Each number is 50 + 15 x the weight over its row's rms, rounded and kept within 0 to 99. Layers, rows and columns count from 0. The size before them is the row's rms in percent of the matrix's.

# up: layer 8 MLP up, 1024x256, rms 0.109, rows 918-970, columns 0-63
# down: layer 8 MLP down (transposed), 1024x256, rms 0.113, rows 918-969, columns 0-63
up918 112:57 53 59 68 34 40 62 46 48 36 60 35 54 44 44 67 59 16 81 35 57 43 49 27 71 40 43 26 48 46 65 40 40 48 41 42 37 43 55 44 61 31 72 59 34 45 39 55 59 41 30 32 60 73 44 59 50 65 45 57 40 47 36 36
down918 121:67 45 49 67 63 34 51 65 32 49 49 46 59 40 58 53 72 28 37 36 41 41 43 35 48 44 46 42 67 49 58 34 56 39 28 51 34 58 63 48 55 47 60 42 38 60 56 47 41 20 81 23 50 56 58 43 56 56 25 34 50 46 46 67
up919 095:48 55 38 43 54 48 58 76 52 63 44 41 25 59 54 53 36 71 38 40 46 22 37 60 72 75 51 55 52 44 24 45 50 55 47 50 42 31 59 58 56 83 79 36 38 44 57 49 61 23 45 63 63 43 71 55 65 15 34 44 21 75 45 67
down919 103:33 21 72 38 57 33 36 70 43 46 64 33 51 58 41 58 44 77 49 43 39 52 33 41 52 41 33 57 70 57 65 47 46 29 65 75 37 67 53 50 57 30 61 67 57 36 33 32 64 62 33 34 43 52 52 41 30 31 82 57 58 69 42 68
up920 093:49 63 60 88 45 24 55 66 57 62 39 61 47 38 61 17 61 50 55 83 48 37 45 70 38 51 44 61 41 30 69 44 41 69 35 78 39 54 65 64 61 38 68 42 47 62 26 55 57 42 48 51 61 58 51 39 50 59 57 58 42 72 30 52
down920 096:33 35 40 57 59 48 59 61 68 43 65 47 57 63 61 33 55 48 47 48 65 43 61 53 54 21 68 62 55 44 43 39 70 25 47 57 55 48 20 43 43 52 47 60 36 28 43 29 32 33 35 57 77 30 66 59 63 60 18 47 36 41 35 72
up921 096:52 58 37 67 39 32 76 39 51 39 48 43 50 55 47 55 43 64 41 48 37 56 45 34 46 53 44 50 52 53 52 33 60 65 55 45 74 75 60 36 84 28 58 54 29 44 77 51 52 44 75 56 68 68 71 40 69 51 59 56 56 55 67 41
down921 092:63 36 46 49 53 69 28 64 40 70 39 63 62 27 72 37 50 48 40 54 40 46 36 22 52 49 46 34 48 41 69 88 58 34 65 44 43 64 60 66 39 44 50 72 73 50 71 65 68 43 43 38 51 45 17 72 61 50 25 16 67 29 31 41
up922 098:49 43 19 57 53 60 61 34 48 33 63 66 61 25 52 63 41 46 50 64 54 34 62 41 53 44 46 42 28 48 43 31 80 25 48 80 53 65 49 69 45 49 47 50 12 52 29 41 42 36 47 54 28 27 42 64 58 58 70 54 34 19 68 46
down922 093:41 41 00 56 37 37 61 64 71 22 57 35 49 63 36 23 38 52 55 29 55 54 43 43 64 53 41 70 40 29 63 62 42 54 48 27 77 40 28 34 47 54 34 54 44 63 29 55 58 27 53 49 22 48 67 69 60 54 47 42 37 48 59 52
up923 118:71 53 60 56 47 56 52 50 46 39 34 08 37 53 44 58 46 69 52 32 47 35 51 44 47 34 57 65 63 57 65 21 44 47 19 48 47 50 61 39 25 46 45 58 53 62 61 52 52 56 46 68 91 35 29 45 70 66 47 40 58 72 55 19
down923 131:26 50 48 53 44 48 30 60 62 68 58 77 71 28 37 40 40 32 37 65 56 45 44 49 37 56 45 37 51 31 48 61 60 59 83 44 66 49 43 68 31 59 58 26 45 50 49 39 40 45 56 35 17 50 65 31 35 61 54 50 44 58 53 79
up924 092:37 75 26 45 46 50 57 57 39 50 74 63 38 30 49 40 36 54 35 49 53 99 61 31 35 55 57 39 50 57 50 46 46 29 74 43 47 58 37 50 56 70 46 50 36 76 61 04 32 61 44 72 56 42 38 59 43 34 52 48 60 18 38 43
down924 093:42 30 80 71 60 81 33 33 71 67 49 29 40 45 47 40 27 71 58 72 55 54 58 55 43 68 63 43 53 36 52 46 28 57 59 38 51 43 10 38 56 79 51 32 49 75 33 58 49 59 32 42 41 47 42 63 61 76 73 44 59 51 50 43
up925 096:54 52 72 78 45 49 51 66 54 51 51 37 32 32 55 62 40 53 37 52 39 50 63 44 65 52 53 63 49 26 47 48 57 47 56 44 46 47 50 53 74 51 68 39 51 42 68 64 56 50 46 57 47 64 74 66 65 48 22 41 43 54 47 40
down925 085:52 40 16 27 79 31 33 32 74 66 39 65 65 55 53 59 37 34 37 31 43 25 35 63 50 52 52 41 40 54 41 48 41 50 47 52 38 53 57 30 12 56 46 53 11 60 34 49 41 63 55 49 56 46 48 73 57 51 65 60 78 56 49 72
up926 103:60 47 67 43 66 46 53 63 45 48 15 51 30 57 50 61 49 85 35 38 37 38 38 75 47 66 49 50 64 53 62 57 11 33 60 59 49 73 40 33 66 51 53 39 71 54 86 85 46 73 51 08 47 40 28 49 39 42 66 15 75 58 58 56
down926 102:30 71 39 42 26 62 48 39 80 50 48 51 49 46 57 42 40 36 14 63 27 74 66 20 35 51 49 56 44 39 35 41 56 59 46 49 33 30 52 49 50 53 64 39 37 46 39 31 54 30 44 44 54 63 56 49 39 53 33 67 57 32 75 40
up927 090:37 63 19 63 52 32 58 89 58 37 51 47 62 77 37 31 65 65 55 25 47 43 41 61 48 69 49 33 54 39 55 39 23 67 45 34 24 41 76 63 31 60 46 58 48 83 39 85 50 43 53 24 50 54 49 77 58 54 51 49 57 56 73 65
down927 094:64 65 56 44 43 74 29 33 17 46 45 41 42 66 58 52 52 24 32 35 50 49 59 51 59 27 64 71 62 50 35 63 68 27 31 71 38 81 47 34 74 50 59 51 37 43 24 45 65 72 55 75 54 35 59 55 39 74 52 74 59 57 53 36
up928 107:56 46 63 47 43 38 50 68 34 33 51 57 45 60 49 70 94 55 39 66 62 46 34 43 09 22 56 52 53 55 83 29 43 14 35 87 79 63 48 69 49 48 52 70 63 57 70 42 42 45 64 34 43 56 71 37 51 30 49 49 70 40 52 43
down928 107:42 50 36 45 45 76 55 62 73 64 53 72 78 49 53 50 79 69 25 45 73 69 62 50 56 29 54 28 44 47 53 29 47 44 33 34 72 40 67 81 60 48 60 59 38 69 43 42 45 38 56 41 51 43 37 32 47 52 64 37 63 34 64 49
up929 095:46 78 70 33 47 53 82 61 35 44 46 67 39 61 62 45 54 81 47 20 15 38 30 44 56 42 64 48 49 55 65 42 59 42 34 44 78 58 46 54 44 35 57 43 60 65 42 39 63 45 48 67 42 32 60 74 15 55 40 36 68 48 69 49
down929 095:59 91 12 53 40 72 48 44 41 29 49 45 44 49 59 46 28 52 34 47 44 60 59 30 35 44 51 69 52 41 51 50 58 71 44 58 25 53 62 45 58 39 33 71 48 28 32 61 55 48 40 76 37 40 31 56 69 54 53 45 67 68 61 59
up930 105:53 71 45 50 63 40 30 84 49 83 66 58 42 61 51 37 29 80 50 56 55 61 70 43 55 41 54 27 36 47 43 56 32 51 49 36 34 71 54 31 57 47 62 39 49 90 45 44 59 62 32 44 47 44 37 48 47 69 71 42 42 40 46 57
down930 102:42 48 44 41 47 75 40 53 28 52 41 55 24 58 59 25 58 48 72 24 71 49 58 45 71 47 56 44 60 59 19 36 53 63 50 75 51 47 57 46 16 62 45 40 77 82 62 50 56 54 48 53 50 63 48 38 52 40 72 49 61 46 50 59
up931 100:46 48 52 76 53 59 65 49 46 66 50 44 53 67 55 72 25 43 52 34 60 62 43 55 24 59 50 52 43 75 28 56 51 40 43 73 67 37 69 59 42 33 29 71 57 30 48 69 31 75 36 72 85 35 46 40 70 45 42 44 65 33 55 39
down931 107:46 29 46 58 30 47 43 61 51 53 35 53 38 40 56 53 50 60 54 21 76 46 41 58 76 91 48 51 56 25 46 26 40 51 46 45 32 52 50 51 63 34 51 59 55 56 76 59 44 71 56 49 19 53 28 87 70 23 66 41 46 31 44 45
up932 093:27 60 13 16 70 48 46 41 61 30 64 62 30 31 61 72 60 50 39 27 53 61 43 59 31 59 53 57 72 67 45 40 45 43 39 23 05 23 27 44 39 71 28 63 33 33 37 46 66 70 57 64 38 62 58 36 49 47 59 13 54 64 29 48
down932 088:78 67 44 60 25 61 47 45 46 89 48 35 47 64 35 11 43 21 41 60 43 34 54 54 69 48 50 44 39 55 55 66 54 56 45 67 64 44 73 33 68 48 79 63 61 55 69 69 45 50 55 28 47 65 38 70 67 44 51 33 56 32 81 59
up933 108:56 37 48 68 51 78 77 57 57 42 50 33 30 53 50 52 26 49 63 30 43 49 62 23 52 44 60 59 30 41 41 41 53 50 60 59 36 35 34 85 49 63 69 60 57 28 52 32 56 47 61 41 46 25 29 38 47 52 43 59 52 47 56 53
down933 100:73 56 38 39 45 58 53 44 67 79 40 46 72 61 89 35 92 39 67 38 37 52 68 42 20 50 76 59 49 59 33 83 49 51 50 28 10 64 51 54 72 53 54 46 57 78 51 46 40 58 54 78 27 58 58 41 49 45 51 54 34 55 47 16
up934 100:28 21 39 26 79 56 44 69 46 70 27 38 44 50 26 64 57 67 80 44 36 35 46 61 36 67 57 60 59 72 70 53 69 62 54 46 41 55 48 62 51 53 52 61 94 47 99 65 57 48 27 59 80 61 37 58 52 47 57 65 78 51 64 67
down934 108:48 79 30 37 51 55 21 35 64 79 30 50 63 43 54 43 37 49 58 23 25 50 53 83 19 56 53 46 38 63 48 48 40 64 69 75 48 33 60 63 31 51 46 74 34 53 18 73 56 58 46 75 68 46 72 70 81 42 23 21 64 52 62 56
up935 103:66 43 52 64 63 58 54 44 56 84 69 66 53 72 53 57 23 42 75 59 47 53 56 50 47 57 16 24 50 33 69 46 56 36 50 42 80 54 30 68 50 43 36 35 59 42 63 46 54 70 49 56 48 75 60 52 50 31 56 43 75 39 42 44
down935 108:58 51 43 43 67 46 31 62 56 68 48 61 23 27 83 79 51 36 41 40 68 28 66 77 51 45 42 67 50 21 34 55 62 52 27 45 50 56 30 61 41 53 61 49 61 60 41 46 65 45 49 51 50 49 14 58 33 53 58 58 31 62 28 61
up936 101:44 62 54 54 49 59 59 78 41 36 71 72 56 47 34 24 29 34 32 35 62 47 46 46 51 50 28 40 66 91 50 25 33 36 27 51 78 47 68 37 33 61 74 52 66 43 77 58 42 37 37 48 60 61 63 63 50 40 56 67 60 18 33 68
down936 098:32 41 50 52 48 59 43 53 86 49 58 50 58 47 38 51 40 92 90 43 39 63 64 47 26 41 48 54 70 46 74 57 38 34 65 42 47 49 52 44 36 67 47 58 27 59 62 59 51 34 74 22 45 71 84 44 33 79 53 40 47 38 59 80
up937 099:53 42 48 55 74 76 52 38 46 72 35 65 51 44 30 37 64 49 81 57 57 56 64 75 42 38 69 35 73 32 46 47 18 45 52 54 34 42 33 22 41 56 41 44 55 18 22 41 46 76 38 55 30 16 74 57 48 59 48 58 50 33 52 73
down937 100:65 49 45 31 57 59 47 48 62 32 54 63 35 73 41 54 52 60 94 32 62 57 52 39 56 55 55 36 61 56 60 64 31 41 42 37 56 49 42 45 48 70 39 40 47 69 50 68 36 59 27 53 47 65 39 26 55 57 47 59 56 57 38 53
up938 093:66 35 49 23 66 52 48 36 47 28 69 48 52 46 24 49 59 32 65 45 47 45 37 30 26 21 39 35 50 67 25 63 42 32 31 74 75 47 58 68 46 37 39 76 23 47 73 35 44 37 53 59 22 62 27 38 43 38 44 35 48 65 51 52
down938 093:30 35 40 57 28 58 33 42 89 65 51 56 37 37 95 27 34 73 38 33 72 65 62 59 81 48 32 68 47 24 51 47 55 58 61 55 21 54 40 18 63 53 55 53 46 70 70 52 52 50 73 63 50 59 67 37 74 65 51 31 63 57 72 25
up939 102:59 38 63 59 43 26 65 91 28 40 34 63 30 59 57 35 39 49 47 71 51 67 65 38 52 62 40 44 40 60 62 50 26 74 52 18 65 14 34 37 33 57 51 52 83 69 55 66 24 30 76 28 42 52 59 61 45 47 62 33 25 61 43 80
down939 099:70 62 31 38 69 32 24 67 53 43 66 70 51 33 49 41 26 37 47 40 58 49 57 38 44 47 51 49 44 53 44 64 58 62 31 42 47 43 55 32 44 61 68 49 65 54 69 62 65 56 42 63 55 52 71 53 37 19 50 42 62 49 37 49
up940 102:53 40 57 58 70 75 77 82 47 37 56 37 51 44 68 37 44 48 25 33 33 67 25 46 36 44 38 51 49 45 37 53 38 45 57 54 21 60 48 44 16 47 32 63 09 40 46 49 65 42 47 48 41 51 37 41 51 53 46 56 47 45 51 65
down940 109:45 61 89 42 30 54 46 30 67 86 48 63 55 63 17 30 65 59 53 55 57 42 40 55 24 14 59 73 35 76 24 29 49 53 63 78 49 70 56 62 49 20 49 47 38 50 74 62 37 35 55 39 75 53 54 50 66 46 85 41 25 68 48 36
up941 095:36 37 38 40 48 25 50 63 50 23 55 56 35 24 61 62 56 62 72 60 50 16 40 69 59 30 51 76 63 62 50 24 25 58 55 68 46 68 28 66 43 68 43 46 26 46 52 51 44 44 55 01 22 40 48 35 47 51 52 36 30 40 33 64
down941 094:47 57 64 42 45 58 29 40 39 76 74 55 61 68 60 34 42 60 44 67 54 99 53 44 33 61 25 35 39 43 30 62 41 36 47 50 41 69 69 51 54 25 75 53 57 69 58 59 60 66 50 71 56 64 55 45 59 63 51 69 62 51 64 26
up942 114:41 55 78 65 53 40 56 82 69 59 54 60 72 27 52 44 77 51 58 55 76 29 59 43 28 28 71 40 43 28 57 29 41 72 59 72 54 80 54 28 64 30 64 41 40 44 39 63 65 54 49 42 44 59 58 46 68 50 17 67 59 44 42 68
down942 128:54 52 64 62 57 54 47 55 53 53 52 56 51 33 62 10 59 45 48 47 47 38 79 60 58 49 58 69 35 49 83 09 43 34 58 55 60 95 59 41 51 46 58 32 16 65 39 43 45 44 29 80 82 43 23 62 81 48 26 51 35 55 23 45
up943 097:48 47 36 51 74 38 42 37 31 48 38 60 60 41 65 48 36 42 41 09 58 47 33 58 50 57 41 26 84 67 70 52 56 40 32 55 31 65 33 68 31 44 48 44 71 64 44 42 55 56 48 29 53 60 77 56 42 54 79 47 43 32 50 38
down943 099:55 62 42 58 45 59 79 70 32 41 37 49 16 34 73 70 34 67 43 59 73 47 47 23 58 43 32 58 55 21 48 61 62 49 23 44 50 55 43 60 75 44 47 52 52 21 39 64 52 59 78 58 36 37 40 39 39 46 31 57 25 58 87 63
up944 084:30 49 52 46 57 67 50 54 60 23 18 62 33 59 43 28 41 47 60 59 40 44 49 34 31 52 47 28 41 69 49 44 58 41 65 67 70 24 53 63 52 48 52 42 35 19 86 48 33 28 41 67 61 40 46 32 54 70 12 17 54 52 71 64
down944 088:51 47 39 63 36 45 54 55 29 54 97 59 60 55 57 28 41 66 52 46 38 50 46 34 45 44 47 45 63 37 56 62 69 86 53 62 42 68 61 42 79 34 53 52 47 39 38 53 48 42 55 32 30 55 67 79 76 62 64 81 32 17 23 48
up945 106:36 59 19 36 49 30 70 64 60 40 72 56 56 80 41 60 54 43 54 82 71 42 56 42 46 82 28 45 36 59 56 48 46 32 34 36 69 62 30 75 58 57 33 41 68 46 54 52 40 38 25 27 00 54 47 48 81 31 59 54 50 52 34 60
down945 099:34 47 41 41 62 30 21 53 47 55 75 34 60 44 53 49 54 48 30 63 81 55 42 53 52 47 63 67 53 61 64 52 61 47 64 70 62 36 51 44 30 58 54 90 33 29 21 46 45 59 32 64 38 39 35 16 66 49 45 32 54 32 67 49
up946 100:41 55 40 50 51 51 47 78 51 26 58 43 45 90 41 65 43 60 53 49 71 64 46 45 48 19 52 63 65 62 54 37 56 45 37 23 49 58 48 41 59 64 28 73 17 25 15 40 62 53 49 42 49 50 59 69 76 51 50 49 36 41 58 94
down946 089:52 37 62 44 52 70 31 23 45 58 58 49 24 53 61 73 60 71 39 46 72 62 60 38 94 42 28 66 50 04 69 66 58 35 55 22 75 41 39 60 23 55 62 71 34 36 57 21 49 48 65 70 92 62 40 64 51 56 47 54 44 61 52 80
up947 102:45 56 65 68 95 53 58 38 59 58 44 54 38 85 54 41 37 68 53 60 46 40 58 48 64 75 39 42 42 56 47 67 61 28 62 55 32 69 51 26 59 33 71 49 45 60 44 58 39 34 26 28 64 34 67 44 54 42 14 42 60 39 44 59
down947 101:54 39 45 35 42 69 36 63 70 62 40 61 35 27 51 58 52 63 32 39 66 40 71 61 58 63 42 71 75 24 95 40 33 33 64 59 43 74 43 63 22 51 25 34 51 63 50 60 46 26 30 69 49 40 37 46 23 28 52 35 38 71 53 38
up948 105:81 44 74 54 70 66 38 53 44 69 46 29 47 47 54 39 61 28 40 65 26 31 68 79 77 64 49 45 83 49 59 61 56 46 44 54 32 48 71 57 59 77 59 68 37 34 61 47 13 71 61 64 61 77 65 36 30 32 43 37 66 64 57 50
down948 107:37 43 41 25 63 62 38 48 54 49 45 59 60 70 28 32 38 37 59 64 36 87 58 49 28 50 35 62 59 43 74 51 48 63 70 66 72 57 08 67 54 63 44 56 75 69 56 60 41 41 82 57 54 49 50 34 53 66 32 50 46 34 36 70
up949 100:53 56 75 49 51 31 48 48 64 36 53 53 51 56 46 29 52 30 67 79 38 67 51 34 47 53 39 51 49 60 30 27 43 35 51 51 99 45 36 74 88 74 62 71 30 35 38 65 51 47 47 74 35 25 50 60 58 55 62 62 67 59 62 40
down949 098:50 59 18 32 41 80 61 34 66 52 52 35 54 42 66 42 76 43 61 28 58 48 55 62 39 50 53 30 31 40 64 25 60 38 59 40 39 38 70 13 32 35 27 16 48 47 59 33 56 61 52 63 54 64 39 37 50 56 43 85 53 54 39 37
up950 100:45 60 48 62 37 58 63 51 65 49 32 47 30 53 66 93 50 58 77 42 43 47 43 47 26 61 75 39 52 47 31 46 80 56 48 38 57 22 68 40 48 73 21 50 30 65 56 50 67 56 64 29 36 70 42 73 55 41 51 40 12 67 50 48
down950 108:57 47 48 41 61 39 45 53 61 71 67 71 20 85 34 66 40 70 51 25 52 59 63 20 51 50 31 62 46 56 48 49 35 30 41 51 62 74 48 58 39 48 65 40 52 34 43 33 52 79 22 50 53 58 48 51 47 65 22 47 36 72 45 53
up951 097:32 39 61 62 50 52 52 44 61 60 47 65 63 56 26 57 57 28 72 47 22 52 43 36 70 42 60 46 54 37 38 52 80 55 57 64 60 58 53 52 37 33 71 37 50 60 48 46 84 64 35 60 59 98 34 74 47 62 52 65 59 45 53 49
down951 093:70 66 72 44 53 52 64 50 49 75 64 30 53 75 64 51 46 38 38 31 84 45 78 48 60 51 62 46 25 58 38 47 61 59 60 41 34 53 35 75 74 66 60 70 75 42 63 65 40 79 44 39 67 31 44 32 38 60 39 51 54 68 46 68
up952 096:46 21 60 56 36 37 78 66 34 49 37 42 43 38 18 39 35 53 29 49 55 56 50 63 35 28 53 60 47 32 54 49 57 45 41 39 83 62 59 62 84 72 56 65 48 67 62 49 59 55 28 67 52 30 86 36 50 51 63 78 38 33 46 52
down952 100:52 79 34 52 30 58 59 63 52 83 63 31 57 62 58 64 52 65 62 84 67 44 24 45 48 29 44 54 53 57 42 41 49 65 41 52 32 50 36 45 32 36 71 36 55 32 29 33 69 31 44 45 33 66 46 51 68 41 42 66 46 70 49 31
up953 100:61 49 62 66 49 48 47 32 39 89 28 65 46 74 48 61 69 35 67 21 65 53 44 61 45 35 40 54 39 64 63 47 60 28 84 42 48 31 65 55 61 52 57 70 69 62 24 38 59 54 56 36 63 45 60 58 54 41 62 42 50 45 41 52
down953 098:60 58 46 34 50 51 46 82 65 20 49 40 69 34 47 40 32 64 46 78 28 34 33 31 42 33 54 61 64 60 40 36 29 48 28 62 53 62 33 62 37 48 51 27 43 41 59 60 55 46 32 64 64 56 45 51 40 67 41 57 50 56 64 62
up954 100:65 54 16 55 43 22 64 30 35 65 74 70 51 54 41 53 47 47 55 71 59 24 61 32 56 37 03 39 58 53 42 70 25 51 52 55 40 40 60 60 15 46 43 66 51 38 45 38 57 57 47 41 31 56 75 27 48 58 41 41 59 28 34 46
down954 106:36 62 81 53 58 53 60 12 58 48 19 43 67 40 34 64 47 53 65 46 47 33 52 62 57 60 64 54 21 50 44 54 66 52 65 60 40 56 51 67 55 75 54 74 26 53 59 77 49 48 53 68 33 58 79 59 53 65 44 66 66 68 61 37
up955 106:51 52 51 37 43 44 68 52 70 40 58 50 83 33 42 59 26 48 31 63 67 65 32 43 42 41 66 50 63 40 51 49 75 42 28 76 41 48 46 28 67 22 58 43 52 50 33 61 41 70 40 37 53 47 55 58 45 55 86 49 46 30 42 61
down955 105:53 26 54 48 43 65 60 51 48 52 28 55 45 32 63 23 44 56 48 47 48 51 56 17 46 51 50 60 51 65 37 55 19 50 13 54 43 29 70 60 57 76 42 24 33 57 57 65 58 63 42 35 38 58 70 31 52 38 20 27 54 29 44 78
up956 113:99 74 26 61 35 50 58 52 53 67 64 37 47 34 75 65 39 29 36 69 61 68 63 45 39 45 67 43 51 66 74 51 28 71 52 62 43 66 61 40 19 43 57 46 42 45 58 46 25 63 51 81 39 50 53 25 67 48 21 26 35 39 44 39
down956 120:62 41 50 46 55 45 53 55 39 45 53 83 51 59 52 52 69 37 13 90 60 44 54 67 57 31 45 52 61 46 55 52 32 48 60 52 48 78 60 53 56 29 44 47 46 79 55 51 34 33 92 61 39 64 46 58 49 91 60 28 59 43 57 35
up957 091:53 56 56 63 59 74 34 49 77 58 69 39 56 56 41 58 79 58 46 58 76 32 46 44 29 38 22 69 35 53 59 53 45 29 33 42 56 35 70 67 53 63 69 58 34 40 53 34 50 48 28 48 20 60 42 52 67 51 39 69 64 34 67 50
down957 097:47 59 75 61 17 54 28 47 60 62 55 71 29 58 25 27 72 24 37 43 76 50 45 45 29 39 73 56 53 27 46 41 48 39 46 77 21 53 67 54 57 49 56 61 12 54 41 69 45 31 33 32 63 62 59 62 47 55 50 57 47 51 77 37
up958 103:50 22 20 67 49 29 44 91 63 42 61 61 48 64 21 46 13 50 54 20 43 63 39 58 67 31 65 45 57 47 63 40 44 32 56 37 51 40 25 40 53 50 52 55 70 80 51 44 46 51 69 33 41 53 51 49 55 64 54 51 18 65 44 49
down958 103:77 16 50 47 44 67 50 56 47 31 29 61 25 65 57 26 45 45 34 23 53 71 52 40 59 45 54 41 22 33 53 45 32 68 57 33 39 34 49 40 51 34 58 67 63 46 48 30 70 28 53 44 47 50 25 37 68 52 54 21 67 31 65 62
up959 090:41 61 70 57 46 74 56 66 82 40 44 27 50 51 51 46 41 34 46 40 18 34 25 44 25 56 61 29 48 48 51 61 51 35 46 40 73 26 65 22 44 35 54 27 61 64 50 83 26 26 57 56 20 60 65 42 55 54 67 45 58 32 66 58
down959 091:62 39 29 56 57 39 55 42 39 78 48 49 42 54 52 29 59 52 48 29 85 76 45 65 41 58 37 20 36 89 32 58 37 27 28 30 62 48 48 54 48 61 58 66 52 73 24 41 78 50 50 58 56 45 41 47 29 35 26 33 62 67 42 34
up960 100:23 64 69 59 77 63 60 68 72 51 55 78 40 41 42 56 61 39 52 58 79 55 52 57 66 52 33 20 86 71 37 50 63 53 46 48 52 43 54 35 38 38 53 56 45 41 42 34 69 49 28 52 38 27 48 44 35 16 55 32 40 47 57 18
down960 110:33 48 13 50 43 49 55 50 34 55 59 58 54 68 59 53 32 58 63 57 42 37 61 25 42 55 55 55 27 42 61 36 44 53 39 47 56 44 47 62 34 58 65 79 33 36 57 54 56 44 36 58 73 38 51 54 32 69 65 62 37 60 38 39
up961 103:64 40 40 32 50 26 77 37 64 48 55 49 62 47 47 38 42 48 50 60 69 55 51 16 54 22 23 21 43 42 65 54 29 56 57 77 35 55 53 54 36 23 53 44 61 55 47 47 45 62 17 38 46 44 59 51 60 46 74 60 24 45 44 62
down961 108:36 35 31 41 66 43 48 22 25 49 51 49 56 39 79 53 28 31 38 48 70 36 23 30 43 62 51 63 65 48 57 58 63 35 21 68 44 56 74 54 67 72 43 32 34 72 48 68 51 69 71 43 30 47 60 52 35 40 60 57 60 59 81 55
up962 085:53 64 45 39 45 42 55 45 30 57 64 51 49 48 53 58 71 36 66 83 54 26 65 34 40 45 63 32 56 47 33 75 62 39 74 45 39 47 61 42 73 22 49 47 60 65 38 42 59 55 64 33 53 38 65 63 48 30 55 56 21 60 25 39
down962 084:37 31 43 62 50 46 47 87 61 51 34 23 54 67 55 46 31 68 31 36 54 66 26 58 45 54 45 85 37 53 58 36 58 69 45 60 61 64 56 45 48 60 37 85 50 35 41 44 45 31 57 66 31 57 42 35 59 55 30 28 50 56 71 28
up963 102:55 33 28 77 58 45 59 61 40 44 20 66 44 55 55 43 73 33 80 41 58 12 48 54 32 49 43 47 38 16 66 62 56 48 36 48 40 55 55 38 43 47 42 76 21 81 51 28 29 44 64 47 46 64 58 55 84 19 72 71 41 56 36 64
down963 100:27 53 49 17 53 40 40 48 53 35 44 58 52 51 37 47 55 56 40 56 73 67 19 60 35 43 39 32 59 42 56 37 44 87 51 76 64 76 39 74 33 80 52 55 46 54 64 69 63 33 64 41 29 39 62 63 40 60 32 30 54 53 68 70
up964 106:69 63 57 38 57 38 54 38 36 43 74 38 28 76 45 70 53 50 43 28 35 39 38 46 33 54 60 45 37 26 54 31 53 51 79 55 52 18 71 49 65 01 49 61 49 64 86 21 61 33 26 47 41 43 29 51 65 67 19 36 74 54 68 59
down964 112:53 58 44 23 57 59 29 26 32 56 49 72 45 26 68 65 21 43 62 27 32 44 65 41 69 32 53 63 64 47 52 63 18 49 51 35 30 65 50 47 34 34 49 41 67 61 57 48 58 83 48 22 46 21 63 60 62 46 42 47 34 40 42 44
up965 107:49 61 47 82 53 48 57 64 29 17 91 69 45 22 57 75 60 60 44 50 52 62 51 59 31 46 62 45 68 54 33 64 53 37 58 61 49 26 39 59 65 48 33 52 13 64 56 51 37 28 70 23 38 52 47 49 50 23 55 45 53 32 37 55
down965 098:36 47 67 60 73 47 55 68 66 47 50 62 60 15 75 48 36 23 51 60 55 78 77 41 53 49 50 50 42 37 50 78 46 41 96 52 47 33 24 73 45 61 50 63 23 57 62 66 30 23 48 53 55 38 50 58 33 29 57 25 53 48 45 48
up966 105:57 56 61 27 39 42 35 60 44 45 32 60 32 55 38 49 37 56 57 46 35 57 35 35 27 51 65 36 60 41 48 36 57 61 53 56 75 39 92 50 66 43 67 37 81 73 70 44 65 43 62 23 34 36 60 58 58 78 64 60 62 55 49 77
down966 113:53 59 64 29 53 12 74 38 53 73 55 51 42 45 60 69 33 55 46 55 50 54 42 64 54 39 54 60 31 48 71 59 57 70 66 27 44 68 48 53 55 76 52 56 45 69 34 19 56 53 47 68 28 62 42 51 35 76 75 49 48 60 31 74
up967 088:51 51 54 58 41 21 88 85 41 54 39 47 47 51 98 63 56 48 37 52 38 22 68 55 47 25 56 35 54 50 41 38 73 60 58 43 53 49 51 34 68 45 64 36 37 41 71 66 69 60 69 68 50 20 62 50 43 37 84 69 62 41 22 66
down967 089:53 64 56 42 59 80 41 51 14 40 25 69 66 41 26 28 38 66 56 69 44 48 45 46 51 74 44 67 51 26 53 59 52 51 38 27 75 61 67 46 49 50 71 44 47 72 46 43 46 65 26 43 69 75 61 45 41 67 56 24 36 57 55 40
up968 098:43 48 18 73 27 55 57 41 71 48 52 43 59 39 33 36 64 56 43 47 68 51 42 35 57 50 49 32 64 44 38 43 52 40 39 82 53 41 55 43 45 42 57 41 23 52 48 42 62 56 46 26 51 48 21 42 99 69 78 28 55 73 00 39
down968 103:47 57 46 55 54 30 62 75 43 38 82 40 47 32 47 47 29 56 49 51 34 75 52 52 42 57 60 68 38 50 42 83 48 65 72 33 28 60 64 60 58 72 45 78 64 64 47 70 51 51 54 75 44 58 69 50 53 47 46 37 30 34 71 51
up969 099:48 49 50 55 60 35 13 50 42 59 33 53 68 62 31 37 56 69 42 47 61 38 32 49 59 29 35 33 39 62 39 51 45 53 51 32 38 55 50 32 10 33 45 54 51 72 48 34 38 45 61 76 41 04 56 35 57 76 69 66 51 45 70 82
down969 104:24 49 37 75 47 60 43 28 72 55 32 55 66 74 58 55 41 49 32 73 52 36 61 33 58 36 70 46 39 49 62 79 54 43 57 62 64 67 60 91 50 49 39 47 45 54 55 51 61 36 53 54 55 55 35 51 60 53 59 49 60 58 52 68
up970 110:41 56 63 54 56 11 81 49 51 52 49 61 25 39 42 41 22 18 48 35 70 31 21 54 44 67 66 35 65 48 31 54 27 37 54 30 35 36 37 58 59 51 76 68 57 46 70 32 45 51 44 37 61 63 31 68 50 50 28 61 55 44 61 38